From a checkpoint of a small transformer trained on Wikipedia: 9351 steps.
Each number is 500 + 40 x the weight over its row's rms, rounded and kept within 0 to 999. Layers, rows and columns count from 0. Numbers have three digits each. The size before them is the row's rms in percent of the matrix's.

# down: layer 6 MLP down (transposed), 512x128, rms 0.122, rows 43-142, columns 0-63
# up: layer 6 MLP up, 512x128, rms 0.262, rows 44-143, columns 0-63
down43 111:511473554470433492577487589498490536504494481472520531561479453522617459574516567520538464534554445483492440493554480510473451492563489446573535528464491452484516521557475498478502531444522489
up44 098:522517438464472449477509542494505547465492549492514542504566563484560470500492536536460553537519565520468470555533467478524535465459507436471461497478433395492445508537534494492517509522513534
down44 095:506455578477428510520517532422483445524464534464564498474448457529471506550458465447500559462511474552550449473551534551417454509526506401602484487515522500509518493551450440475479490471525533
up45 095:495500423524442565572498448490519542511444413447481427466472511504486589483494475536502496510452550523455441502485529511548500483537456506536477516501533421520581464486519487482526465530576419
down45 092:517503469473494518422523456532590527548574525437501471492481509454461476522434510479460512492493450498501515433508446482482500549460514499453566515516451494495547443490566524556547489450563543
up46 110:500486511495526515608535491471459498546523500451532495472575550505472539483560504511438420465564560520445537479474572538475494489536464481466458479597497495474417510516488470530469557542482477
down46 107:523458490480520572469524578477539502539532463422533489467449484515629524551561505524528465461493484538435514512523475481522455481499538545456544462512506430481486504509499462506502490479532434
up47 102:470419526425533499545474536487511415470501539537438503476544463556502538433500465447506496497535485480523567568520450486483516453494510561512585606463509478477542470453422490447515535477479432
down47 094:483473466477523506461491493486580445522458448461462443505490538528485537436563536456436549524573507527509558545557516478451486559510501540525571488538427487456496501509502544497591502500558427
up48 085:460470489474466505428465478464490493462463516471495543443476429531500493502495533546453475518485530439532544547547591529497471491564507590513496484550495570521547510506469511482471470579472472
down48 090:517510525503440519503534568539480563486546488507471527603505509563528530467530502437510508524514467455481397486521443538469557535486473461509437479441531489412473482514486461491534467422570543
up49 103:497510531578472443483515464515532515462472445559456496449521462477438498479494444468484502420515498483524493524547541541515517523544523454589564468548553431468548475489463540534562479590461439
down49 095:393542478512423512537509454505479437499488468476499507465452563562482502474533513482566515544483527529460506500570512472507501505534495483570509517566467527525500462511458545569535535509462478
up50 119:496482515525421460540471462439491549451504521514545523539490524525470493478512429491430533444403549542571512500465515501510536520463497491558500515495488532474514547501525520520435593495514511
down50 126:558592574458445499501463517439497480569537420537509530515592457537507379506535516462447446470505517530504500536485527436532501507542506529528514523468495495473578481431542511513453540487566511
up51 113:501488502542484548555476459475521473410474502450434466527583549554505530509470509508450471451471470485481498551572470473612455502522486474498476496450524532572526498500562484451480475404510474
down51 107:517445468525562515444520509532452450567501529450448498497401480449510579535533502484445462516528515512501452472435538485430554516526517520485444474526542499449498563493485535533525533538525514
up52 101:515438488565509522485464458496468489488528446499472456524551472488545551431429541512501513469581570543517441511568494483506556479477453494507453499495567492538465511412424471470465493527493480
down52 099:480473439478536570442507452534484498445513465588457489565538520487520570471383447535522500540498549479476435497489472530506508489487568514529577436445518538524509467461530519498395462523497480
up53 110:537547521461442494524536509444508508511491459425485454542444449431498496518511476513480553464430548578513461496432524542475481528488511486552556513481525484462535542431532408511475467455472476
down53 102:551482489413440515388526482532474507471490530502527523515534482475507516453503504499472445541486562511549552451479535464555622545488480493557456463391443490529529572506456471451481489579512567
up54 090:502487473459473506520525439487443574490531468465495473571489578478444555543498519571484474557523492556503497474514485470545552539574529467524500419505504531518404462456476405456466511495524514
down54 085:568416392527554469561483555475509523525487477501497525494462442540507589455539528512480534427477528486480452468533545576448514425523525448491436524475501529455535462558516507483464517492513551
up55 105:492553535567492527519518482436535570515476506484484471503485520566451546528508522521480449536587451479480488488549576446564544473448474551478508468442526473465542372509492482529489425515559466
down55 090:482491475500529523504497502540522451472508520462484460527485493523545466543541522529530577509538558476565444442562485481518443480523457528499561495482490545428530475478469479505481547455548517
up56 088:496458565508501473505503538415511526483516513490437561615481486445413423489500457512476535505477524483451539467538520496510492507518500549511474455560464464484499416529464489440519504557516553
down56 090:514550558481405424471502500557506568432566419539603522469460461532504527514474487469449468501475528544496480544537462458527489554506490523469557513489480493544477470431498553541522510530509458
up57 120:444407550481514490503482525442504456439463541478487498491508515516497522521548486572561427541455512518489479509539529503450515503505533482496496468454524476472558541553501497497526528502470444
down57 153:550572469510531518488538504521454556501501487530531546494518507541476517453464486410463566451533532440506530481492465510528489439469474497501541577556459522530448515430500437507497480490551506
up58 090:476511518521502450492483503417446530545468539461490555484425557441491488463532501438561480491565537506502525506528615546543541511456477427540490450595485485462434485499480548461527515458502522
down58 091:531479512440561413466534534613486562504463471501532490540577481537494493566505445519467513520545487465551532534509509436448466567600494475464471492492456454495501524529499527481496462513537476
up59 094:503505554487475474446509486499574480453495499517525404533445528468466529535536494522423542515463536524513523485446525512512530491575524501501476477468495463516509461572541520466514523428461550
down59 110:455492506473489486510492516530430447494512465543528577502480481486484497466504521445617472468535508496551544526503475507448524545469448541491481532539507495487425552510515506596447461554505410
up60 144:472522468538481492556479504438465554492511528433460535523449505545577516563555565525550473408467474485444478513445551517478566431468427445528507472555450461552528527523527484495485557438501509
down60 143:468503519554586514473416508536463559506481549521457503528487476476486500515492479457471446559465503516434433540448441425544503434522491473538509458541494519397468533486529482483516455493529552
up61 100:522478500551491518538472486425497535513433513524587488484462504467496477522498511463457493521485489566535477502511576463590568470464457478422527534491504413510483540570430510464511480456543520
down61 085:495497505424556504484508487565476471571490524552437449483591432488538520487475535570506441527559475482428519466574545477478465520528534485492463499586479544465489473468472538449552506528491468
up62 115:495493495517501435467546499493514469486472560470542550531538530500540499420493502538461488424506535486496501500484471481441528467425556494490467453473536494499438566524512555495500524428442434
down62 094:513462493516490528513440535499485556492566479463483475532638437524434486569577514492558505504531528444502572486580441580452478535554490478499487466495489519490528532516524490419507548513542493
up63 098:494507558500482465498545571467523504522520476541486434510557470468543476546472521504484530513544514518540496515541519522527451489500565480458502558482550536562490544445504555437516479518525471
down63 107:484519409451522451519475444494469536576498476555496493519462551546474500562448496484548448484486465467477537531437447492472516531467423569545438517444424497457494429494484485517468605509529512
up64 095:453465530474457536486547532539536412539519550546470519502441557531548543458486475530493487527435467498444497513512455543557518490457455568537481473503533551519502494442496481481502479476502533
down64 092:514608533497504479495428479500536515527475490520474526505550537514491519516530499487502523554576496567547423500565565466464480516504456453506471553492459468493414495462553515545432548470493463
up65 111:472539498507477544469509484502566508495545466501432526505459485484473445549572586515478541435499557560490520503510458506506563530525445583555506496427534553544519540524490419443417513490529534
down65 118:543486497485512466507492545593482538449512553501556536491492537484500510521402431530513524523489537495602551503507527513593477478505536461481500478505487478455448433500484511441588459478469488
up66 109:513442513496482522474535532558552461500515454526428485455570445402491522463510534517509544474491522456454491499535436514470468572556501518558548528473535555539512454537450547495503542478444460
down66 116:422493501458512541566504481435481485526485506542455538533481490544547474509466427531495512440500501456538454520484542492459540501485558479502464518527470490514514510522475487467487479556494504
up67 093:502463533482484537440523492524477515497500523457562511454486504496485571468482524573510420462420577457487478520514562533522559536459491535504432508475421517466573462473499567476501526538449535
down67 096:552535523507481516463537482508563495400443461486465561504550483525481503522453459460481487486491521493531478521474436480462507538492478544473465566462535477527381561512531460479473459506486531
up68 091:556503494528477493468480516531473401436478528508516502430499498565460530489540423487496435438491465534587504483492566433473510549496512504540460571628465480503442442465526504468474556448512496
down68 083:451492516481494491429543521520492523441567558532497553499522440420596427503498514538542499553565505556468488461481464523496515548474519493484487512476496468474485505484524556561570504517492466
up69 093:505471532537569553509555490463470529548534504496438397504493529479496514523499460499537506554462535536464475444443447493492461493498455511558420532478458587595466454530559533461535489602475474
down69 089:515503527541455475448536501476451577448506556477548537479503511535557506490496502527557458488577474451572564486458532532468513526500529519572509485569461493516532484519572527536549478457543402
up70 091:498520532486448483468544575482528514467451493408482485501490479538470529512531524506485531534521564459528436451453473481526499500435455501462573610434514515522522520510575533519467488510537551
down70 091:540564552497568469496508459395520466507456482484394539512438560471472592520522506513444458540553531494517496517557537469542434486457491492447460574475472492482513508494539503508499490454483439
up71 074:505479533526528439527548421546520510505481560475454446448526570492528550498523480503558526574473589536528416553467511453477516487462465487458486533478504516494524492456517559523489533501448538
down71 077:472515452545515538544561451519463506482474509575586516482569443536443488430513492494529489418531443516501462450512522465539475511562500435568516521491427513554468419522509494560445509485553410
up72 096:597480425513511475494451503541452549459490545481560484464521539526479579550467482530512509463479499477532456574472537481513532520486443517536457510464502535450495448491461499543569508504551518
down72 086:506508480471527485431554501477550480534528475556490519560476429403472437521488488427501544490576439537508513507549436480538465545501548583446559476470543514485460494485534516569497476466474482
up73 107:483531529476496533563458588435506487505513517516520480515501492490458492515525481557518488496543527493474447507427536505534461446419540488577538524526509546563490521502506496460475462508478554
down73 106:502461452500424578471455517521521525507559476545523504388551545504476461502477506470463519517478549467459486498467443447477469529563487576519519449467485485404477566498525497493512450479534449
up74 101:457529438501522489511465520440578457471504497494550585511511477536508510463568473531487500480477529465504501605493535464583503516487502492546514481523446431492527531565533476461451527459449521
down74 108:422489481519524449485483473452522521497576463591518484582489488479497487529473498481564403559453489498571492458548480567531509489496488513521502458496481536523500436590492550523501473527496467
up75 108:535555480482429471502492564502497490514493565426473485521525481603490562564508510521525500544539515444479462487447484473541459481508523504521454529456447512529526529442474494519454450485508527
down75 100:515501441551550484414466517516522512479603447477536526505460501515507468494505557537461512462487418449505499456533544522485491560488491537507507443444480504476530462424541636489440517516451502
up76 092:463499482537486485513467441429431545487553488449510595534559495489519508527478558515475504516532535508534492551488416479501475415513498373512505503460560477487501489492519461490547468492428465
down76 086:506463567504485463478515494427501522535408528489497524442477507422462544520551560513545482474540498536479523485489558519525529548526537544487563517527512505575480491424494534559485490469480484
up77 066:438530486552424472477485518521420502452485542457505497520534536521491469493539532500451540592510458452509519455469498515464554429459473564501521399484585518488515475524550451521485517477472511
down77 063:473474552434552480514476577453478465546483517430457432478413504513544483434504544475596567532477483594506463447499439467582506469427512473492511482561488479467572517544514496580528511505525503
up78 113:536465513464529481575509480460505461490515445536521500517502578475451431412549538515464434567528507522624504545492510534386524492549545484467441545457463541488498538493554567495509433457508534
down78 109:472484522453512488460451475482538500550584505563411458511458494512549446531449494514583489562439452538517545560520529500533508482479475528445515501496499531512500423494579522513457504499493537
up79 093:509424503471485480477430548463510449429527487522512571446520485451475534559583503510566487510509493516424519500550489440466532521536448498516523512549481497504512484478460439502504503455537540
down79 093:489527445545481550518508471500478510494521505461502500503483445524496558414509505545487562434528507519497498525497453474493451512490508474523474493538600518505509461401480505566486476469417453
up80 111:477503527541462522457541550483482485489491486531436497551577487547527545454503523587412533567486595497515494492524459492501496481507406461456544504432483548525456514439465511508514528546504516
down80 106:510544452475484557544470477564494529532557472479578552409440493550433467517518464472537558496523438536480492510512537530492534512526586486518464445514493605537514495556531474443481461530488560
up81 078:534563438460476477494536526511504539469503517569421495515474465507445494460528505591483569525500439509573478548491492538502519426577453517535539576493456479559479453506530421444558545515523463
down81 080:505475461521547515521476503504466460571528521506496524519359510493503506455481499472574558510456475459493517546503460532488432513527494483481411422539472507495464496478511542488423494514554501
up82 099:503483538464554547500475468560474486467480483584501540509516479537515501451491478528439546516562489500466589555487471524427431488484543458488403477496542491462524518438494635509489493522505481
down82 098:496528464536460476539480540437491579529557461531445522573474504547447499461502523565502477520547511462452496445493512478535432519527477548490545505490509456501423442477448437424494514537532553
up83 094:436457544454532532438461548567504528557592511496437463492455512525427510538533561523497516508479570530543468506460485588490497506478501500482458509518519413492511489566544418482465445545531512
down83 099:512536460491469539490508511426532546465470552503588518508486471471482524546532492416532555487483460542444459536507475442422498485458421562447507527504501497529496557511449553538494569431591488
up84 099:494471511473497507521493438496459465503432491499504515542502547504505492484495495564407517567466548443626459543453472463526534499556481475482507550491479472517528502578515508509497480508496500
down84 092:486523478482553538473526480440454531507477510550479559535455521387510482556450445528464502519494494556432482529447462538468502592516519558475486447491539522516539490454498535525519496501554491
up85 104:508515506577446543525488510457409529558518527485445545497507500475395518487465434499560481468504502517538526513557484555458445534486485482440520487427515489518511474495449416444495509452393509
down85 098:507538504516557452446453556496446534544492503482508520480530543455563495386550513457469530435443606529463499497487511559527508536552483484494540508518513498476481558577538511566549455544525524
up86 098:471533475509590465567498487519448524507517502489547464492504494463541472500503574543534554561458548411448444514511533536481481484605551489527575495481527527529516406504530503438538546486527480
down86 099:458532490524513515572475478456476472451509491582466502512566504431501493517462511483477492482459441490540523460579401521447539519522522574488534496505500502524494506542533493475485420553554524
up87 081:486483479567536517452581483484516433485543499458535503469456539468496485468546585472604580499488482498417504490503511500546493522509459472479493516512458493497551502503533483458589430542537507
down87 079:515527467493509533559498527525438502550482397522552508502544405486493501530408507516469470482444535462481481484432496557548507506498593555497491548480441475483474480479526482440466500459550476
up88 094:481446469449465492522507518451476430566518511425522581503396451525481492551517487491508577545423465478519546552540485439555555524460487495560394500484450520441476547546489559500518476546499482
down88 098:544592519553466420402478464540473511445549424550474499511502460445483494526459501412523470525517508505517502487545535573512493514513473588423494522543510502539515479544421540441497496467514516
up89 098:523430462539481505472485520548426455476529469432538541448546542396480530564438492515523501469553505480478473509511515471474562522578429450572508505460509479512470493500521484557515566496516528
down89 103:483552468402518488543499427492551423535432536489527520527516530492518492473483536440522501517506503439478496457538468532550456491491503525455463522483559521553493434427523475557494469570468411
up90 084:514500502525522524595425476500479444559527536490517476522569486518422524588478495492546540483490475481465593459557483477509351478493561421518535523502507505452487490488567549520483527528518571
down90 082:518474538514450438492501551514507515465505466519514553552468530471485547455434517468438550563561410528496519440513584499557599532505488515509532447445544537502467477492496526480479487463467467
up91 101:527513546492562474478527514476560493438499518528479398550479499493522470446527614555551518539469584456505475543426478488557540507480475485510496458476499510487456562474492540574466516531447529
down91 101:493469527543451509535496491518514513517558502503552514498532527492529550454523476505468537470487423506457502526574508546491508508504508474488555515593476440491535468538474453499536444557439481
up92 068:497411481507548537510538496510468511562555490488468423510484526521560473495447487492425505494506479451530512519538531435485493436562476510552543546503447533545473499473511464567530513491458555
down92 078:452511557484474536469533557540512531478425477518478497444574406520517521532477487494523512493545473472517536520479484540487479476500521515513457560471559465534445477525488523454454451514504512
up93 098:467488485567485398537481457551502451554448462526493521486555523554500528422437592520424548531570484511499485518519547484572506491483506468456551498465566531500473486510524481423490480476424468
down93 096:500474431524462477472598451539477520490512474503471586463471497472520499482550487545443546520432459489506458478548479574530486570540431513508494466542432529461528466469451529469395460483544447
up94 105:483535537489413485483435500469437601484468481443447478512465530547455499526517523511505502480525516574492559482501418501481497496523513552506588511472454531601512550493417518475467538467559476
down94 102:493481557466509575539515571488528459476509496527548472545546534426501481458559507464479461537453557495540430493561510526489495497504443600511553442434556531492542499519477453502439471511467496
up95 104:523517516482442498581436514572508491526484464480477456540429461572526471535520578501388519537512493501477450438471546519476434463537474482538456530533492474445573508501486536487549544520481498
down95 098:514492494550437510504483535514527557528486431462492461467556461477498506463529567551408443498547460460524531525541556469512566564494527526537484510487516564494513525549456490448419406513554495
up96 102:526488473535436456511494496513527471451544518480449575442522478492511601507534483549544437488517518421520431521463505459504512494455532602465514516498449496519496547401478508402547488509452511
down96 091:528497511489557535489455502502487405533511496451552461561458498509525389469503569528492528526486496526532576459500495515489446480503453427467466475543479497473593499536605560513487600538481562
up97 078:422554419499580513457535523543463520492406485474469452553558458502567500507526491455455518509523585503469528518483517473444465562462449488520435471500513502490497512446455530447442493428455500
down97 081:458473495488478569580474497519444521511512467436511549498496501483542453457487587443505479488536519508468504506486460497496481466457518501539498489516526533520487566613558539497472491498484464
up98 097:592542485522547520501519545463494537475483418513582463550552542444500507518478514561545492539480548491535471488507539489469574403493427523512457480447452530430483508516559481442534550535564456
down98 086:466482457538508514573432528550473415511506467433500560454456521516416482536549463546449478591449524515505522547482472512503515488489491543571501502577533519572447471478527492471427434532507518
up99 091:476537452531505531531510506552513421483477466456541475507505458432519498432551557448487551512544571565497498492444515532497482534439562545461449450509482472504536493515411522532517585519514425
down99 088:492635504541470414492500568541513503490493512460565514549432408468487560504458501483476495483586505546471544430504433480466434429476532523580548523523457461508540451563519466521476505495566455
up100 077:492439526534463585567478479425524490527486457520536533528497496588470450556543458516506445476481522585534470464498575571547542552425553524554482465473485516575489481504538489459487484507489561
down100 082:467550484475539468528523579498501518467428469514553414510591438410558539538432526504483530526457569483480477508519426525497465479498503489467533529597465564458474493523456531546369475488563429
up101 100:500530505544455451535475537533456538530489547487510474549483532521451531584455489548466491537527519548496489534491448490571553513428487427471510469484611502523473371504506486588505491443478498
down101 106:500448507555510534472474497462536473434538482532487460502551478455530526489521502572468534473450507496518490533433585546539544584499473505515487499482433435520495509524436510472471515494502470
up102 100:451504530548469489458536633512571474519518488548532558564489477531481486574513455528508503551516503471513500399534452531472440460480461418480439438514460533469463484511490544483585483511511509
down102 103:490534457470532542470482498469476500515520468417480457471481416503510515570483470524437518494441558548465463395518552577445464576491531520567512435489484533523512512530538468516487494549432525
up103 092:451516484507481416505412501529508524516494480534498461525487560552516484495479548571414503532464488465463456519550526433537483483493530497532485499482546564471412571520567559504513537448518554
down103 089:498516538544486503571457521515429492505437534496492542544460473436452479578507420443516493492451489572514539491528521499451528609490444474458461531545484504510555514469458534515602528504481552
up104 102:515527495512505472455525613523443483561468499489451489538497437545547516529557557469520531416455532507478493497494503546479499500560469508515510445530462522380497523566507467513417508582459462
down104 107:461504516513554459458426499486473451501438520485552495448521504492498478485569475544557481515575538546566514390544513503551439545503530501487441551458485552530473512523538413543562435425513494
up105 098:471431489491555443451535513460503510518503477437533537559496533542604472433448469518520512391496478470505464586499458494442498512501476516453520565497553470509536451536465480515488546522425502
down105 097:530480547518574458471499502516532481455498522431514473468524500527472497483564532463426487456482535489514546480498460499441495530457518543526495516572526552459487444467491594467470387455492428
up106 079:526507463511506475499493496477540493457540531572505524562539533440503514549377516560532540472501524508492494470489445475510517476479480509461485487451499443523449513516461500468518434499489523
down106 074:506404525524543521465469503513468448544457490472539511538403501508461466530485464462564569559513482501467467432552544569510455496551446503592529466470492517546501451555490424547467517475493459
up107 093:485520454555500513468525508490533539539496420537535454494533468517456525571525475525522505481529488532560444490567517535495545458418556501508488469580545422509527542603477489467524466462435426
down107 097:497481511483474446540502451509479469465546576578530515435421548521511530531477529484472462463497436543474476573501506469514474456521464499459530469494435446474531406544486503501548533485468542
up108 109:489534533542550477494457569523499531491563548584400525538444520469466498494553509530481470454480529572453449568513514446507513503432473464509516501522531496519479503555448471481407548489502461
down108 115:556509505526471540509518437498512433600551464491546451475498489450460503413522479481484481502470419514595527529481524510540505437500562567491447526472477505483515472411545441600489491513497574
up109 092:478500512488523419534551545443466489582457492445488442544503527476496486549535480506525575458460485552450471493539407518459442447446481448409518504519520484514478524508609514497522507523453501
down109 086:537515487488439532463529520584556566502508532516470445430520476584484555462473454571486521506490503528521522444506502524502585572533462545493555522510551503476488509470479484516563457467492418
up110 110:525541498517515518507500502455535480472480566467508560527545458474465451533479523515590436453525545551488508608446477525444464530509542503494500559535480539457541562488505508520479495481532486
down110 116:467542446488501514488509513460471460480492433547495460457503452450510511548474481511470575438550508554475465496468437559552454503471574558546489474490522573466509554430514563428487528491572463
up111 102:506531496481499490537472501467462506486545451528468472531554517530495457525454457535486466507525533493549551486447557495489424411529468493514472462520467514533523563535568478452517538512487531
down111 095:546541475523521424463547500500528482484470511535596498480564517491518441511533553456556527485452506512477526461513509557536531556514585497582560497447507510486430549523536484511409530596516475
up112 087:543546485538503491441459415487554521503417518461515476477531473539513555530471483503548485517450522565477494482523509522514513539482502516539411542424522450549556467463512486542510464508537538
down112 083:487438564462517490543542527573532477541461506503546545493520490492452521535548465540450524509436447539472406550509532481514484520621545537423506461444547520528457471468517479438447469485475639
up113 113:510537473549497458550572536481515501575528514567419587534482569396495590568461479589496535462505545484510469509569441480523438497541507473491458531496425505534524479447486458408522514507505505
down113 116:484512472553485522505433544498526497461552507485537520461458431536495419481473486505471522483473429401545531533490520442488545509474463470513541490450566468450483527539565547505549453495541527
up114 107:443476508572453485466471493500560473501522473537477514563489547484550508465464514478469503557563555445476469520499491545525455473458529524533462493515531586510441425517568473521534467448463517
down114 115:473527472493517514443535554528521471449515501510479499497570483482514588488518509561515513543475513458447532556477517559508458421514583517494537490473525444547439501461540494489503458504518466
up115 104:544474507448510446532511522484556441432528469544577555557556567512509541447468499544546532511508422487511502486477520520437475463532523476475508512498533503488485551499417535585511452513497446
down115 108:528529586521556444462504482527533504470451508546478525420510554544454488529430484441550476487496543505551528514468484434430529543459541531419528526475491461474435512514512548530511435485512455
up116 097:466534511519539472484491607458504505459546503490552488470497418448474548560552475507472504450598525491569507453542456491508520503505471465560612459469469432453476477530488558545499440477567540
down116 107:448502489471544504461477428444591556508490522514469451522486568479502489537419577452517500508438445453507488518507507463518499510438488532527472504527494482528460534484478533473513551511436485
up117 094:482473520500407501505480533474479490538491484498563531462547586508493541475461482502557532448488464555596459470445422488427487556440517483487472507507552526498572466482467508487489481419499536
down117 088:526575508410503498600489516486483483519518551493550474433498527552519445477454483517537516517517561473515480445503499497460529506571492431411518562466540503493562423431627549435575456496473521
up118 090:472512453549531544462497478416468542516442434506587440516551525498528508534528445552473588534569447516477467488505536558464488549483514452521487480493477562518479490460442497446578472513450416
down118 089:433471478494591575526490433614559501495483483573563491462461466495521422486465478474499458488528433495515561453428430491457520499506541502465447500531462493536479541515559508517510504510475493
up119 058:490487531446494486500483464472552500574509577545525518537466506490545513467485461464466502508510468572494589496538571484467463470530497558491467499480538497497568483476451571435500463569563463
down119 057:584503567472487479573496465476517478539513428482500478450519505501478526471491587399522497468543518542541421469466473521466510467516473468531536499477550526510516464568471471495508490496492534
up120 091:516475526487489514470516526561562480533534480547481536546401513444485494496549498458506538517416425497423482464468512501475570501509518503543524521474568455532472523511514473510505556550498469
down120 099:483537521483473503543541484518475462553440426486555547419545548535539496532469537472463503555538489525557480543584435519514430493478537463540372548518485470513482548468448494494452496440526463
up121 106:538602519412486488491423467470597481421522500515503474485490510531509470465463533592502515499454536480567564560534449433481487522483503501435543568460477533474503503484467450485427492566490464
down121 115:492507506465519504521489486490548511435554525541518571494499503544544431517472422476414542547454496568453518562540498469484476503438546525524558474533499490489463528524483493553433494494530514
up122 101:519437481547546466516555525509420539508510428436465499484477586514544492488466563511474499486556597476517521460445542499432518428521441523450518476519476475473533554460474517522462487539506525
down122 107:402514494503491522568430474498518536525560528517508533496481510540517488543489445518447491468441507449569490428465469496474505458508546494431560485504484466529488466481538483508448483557470527
up123 093:497493487534536478508555545514469531512550536500546497488571410388466492414499523575470474480466536498515456431550523532462490534532575537520499466493510505522516523524458531443487458577434573
down123 100:479512526427514511512494548478547513466426489528487493529462513571533534572514510474526482434496490559435439573456509483450518452467484518473476571500523484492487490491471485478475511459482428
up124 095:477468482496560504580504447462488520493488414523498469547594476551464491483491478468476540510488447600534542467513536512499479520479496482507584496514486521526550450417543471503526475457510503
down124 095:522458485531525524482485442490566500468480467503533525475492454550510512536448543458499481570510471457541528523535476486466576579489485522497524523650418587483451517517547434510435485445538524
up125 100:457460549460501536484502517507491455486562540569490535561430501515532490499491481529424459515502474515540537516472492469509489557420418557454438508476525536483433494510547552542495416532518494
down125 098:495485456542582493498450451492501463481449505577463489433534455484450528512496558532534500512484489497515451534457584540487497560477469503528526450556516543520475450502484495477487531539506489
up126 106:542478523528466447472547536500530439514530521493541499480509513515509478497451544530539501518486469501525471570470557507551523469487493488484503550423533553509446488524569581580476458408520570
down126 098:566468507579455516529479522442517511545485511485468570526456495497517443481491485566416451491522537477531528521514525463527486550503490521527475478524549591568490415405517526525537580488520450
up127 126:487493463416564528511527557477556478513503453507518524441466552550500503473542529502465470499515477525433468469551496487507469567520512483496490489384517465529504524506479466550531495550515451
down127 128:475520456460427553465489498497459504507505519456526533552447531460470475437529479477498504555568489554516461496489476523494519432540506464498511518480433495506506550493582500544449558471451457
up128 100:488458519519433487470452524474530490475495504492484533481489503546523491507483572535552467557452466504512449457556522495484594549463523504420509516428480446455507527497449447465576541540459443
down128 099:421474586537537525490500464564531497479504467521526527516504484533485480477492460534547522461450558483484481546534422478535456477517568474465466505399498425542459565533486490598457492549435480
up129 107:554539518522509488482553492542479412435459435483455403481495446525476507541501480475498496574476509470473454561496449446519485474451452422541478506492499538462531526458537557460475442401505586
down129 116:486511552493402521525475520417445528506492515609496467490419484569566494472453448414489557543448466543474454505530443488529499502497449575520454498507515490541473488496524480523459529536502448
up130 112:529506549479527492491512498459517477483455541409511538523499528576506538460472571520466452459546491442466466540461533470522453565514502484531496567458500522471470452501475476553564462547471571
down130 108:556529451541509493475437507482559477512484461449583488510452560595513427432419457491519530535461560497521513502547477525525521470458581486441518491493479507458474549582492490549501526473522510
up131 101:591515505425500468510468436505553475465478476508420560593531501490514510529550523466433518512521503474449456506468573474507446508538546529463461497499547498510530580473492467512483434415474510
down131 101:382499496483500518541509526489535515520513494564486490474500489535484499504524488553521490452525455586510430500472512563560509470440492466497494494425508535508538479409536576504537565470450533
up132 107:496509491511537502530497537467495512518490461482473541495575471398526487558521519461543544537520476589557438499426452531466487548466542474479515534463507450503525419481459472519486494515499541
down132 113:493501473514538505401533512529522494506463521504474475524536470517515547516541518451537516540490433446488568482492499535468482527520503471485515508577541456522552470543549487512541458435515440
up133 098:466544584489435490459473464566434496422400541533468584508518496561430484498494488565554468423512525485489556570462517522477529510492551517538453533522507508569497449476440539490495484500512472
down133 101:496462493516479512518496528454455540545492483481451482410511474449494587492501428507472422567500451562502443463542450549508507538530486486454498421513491494479496471485539510535575668454503521
up134 109:524452473510438479501473540490482465480537561531461509503429492464444554464520526420527523499466524578475475539532576494547511440495536570541561541534468540489433476398537473481482443519482553
down134 102:443518582484492525511415506462460485482462551553481487406485521548534512465478492552555483503513553487533515471570493494453471531494502473495460542571556466510525445514468559432537465527504446
up135 094:519533471531467524463443510567493461507505446495489522526430507461489554477433531540449486536434432525496451541442527506533466531596518592449513523485538558523547478495497498482500503488573505
down135 089:508464459543492438552482469533544569499426485446581510481573524513522515476450490483523465509547538489473490463508492520504504573516498542425504499484461499450594507534511518568526469511455499
up136 118:480449474554517500523459529474452489493490465547449454473520441516501521505536458465506456516513551525529605594558537532454459525504465491547542499452467482447484482526534514509492444517474530
down136 119:490495522442522578526437497505439558517481522493463504476524491543519485472467503504491465564484500499557450513571459458443452490525567537468459444541434520490554447513507443533485528540570452
up137 091:464447568447531488499523467542559401516450516571482499534474543540461461461414513545552518463545526518503464488499534480606452539483503508483527462405564522539537503467448513578541527506475493
down137 099:479537557537563509428562534416466553496497497495540511451458534579515546415564500456508531471532502506501530542523510532492499517456465488440510538562458450475510443520417481530505498475479424
up138 084:541444487523520444526565400503530510482513515461497503460515524494535508458602565517494425451566503541549530539480497482516482522496484511509610496523484412527510385448525520500470516479478436
down138 086:403504501414517479535448473496519452483480488495545493528508471463522496514458497575510444481525482539451498427456447427578501553536506448453459550472512490536507450529501566457512504537468505
up139 079:473550520522519414460506500461537564501573428518476533514432474623468497522498464520579552423459556471502468513544546418462502577508531469551495459529478499492504514486452528486512516507472471
down139 076:428462504489447515545469461538498487506527484515506504431605455423537528501494519502466444498555494551545491539486519504526516489526498473419434471423488540474435440450525470533466463557562493
up140 108:563476489493478477580486499513488549565434378434506528435516507492485530469494402579509512492522557509485513486470466503456471548501480455510560499496472472527531482496476529481541465440497469
down140 106:520412520532402459512540480536495481468489547503526455535452487545507544522542486445462554443419492500440452470442445504520526513520579482480479474540405563525545525545524437591511556536474509
up141 104:471507544475443445518425492488475454455552435491552476544513489566488467538478485505492460438548549495486508525565480507503460513466555495548528596459494522490514472514481496490522552504493471
down141 113:522594556501504505469576554446526557495435455548489481530501479484438515475554593517454526512471490545501495437449463465503541613563467505472494489487538494500523514474456504504484495536537507
up142 108:446537486490410453540500559467478561583559528550494487556513498503509462513434494511476446597528515502506486476535472458492476534507528483437457508502498487524510458519509498445483517533538472
down142 112:447531553482530404475481522520504458477457469506497561487455508473464454470498450543524541505442487507534491585495493457574479553454540528511473525482481526531528435465536542509514593482536551
up143 111:562497476529582480515479562493493545430475540543513556568444491564543518534537521494581431487463466462545528468498560520526477450480465470481533422524485495518511519547462509480511480432483538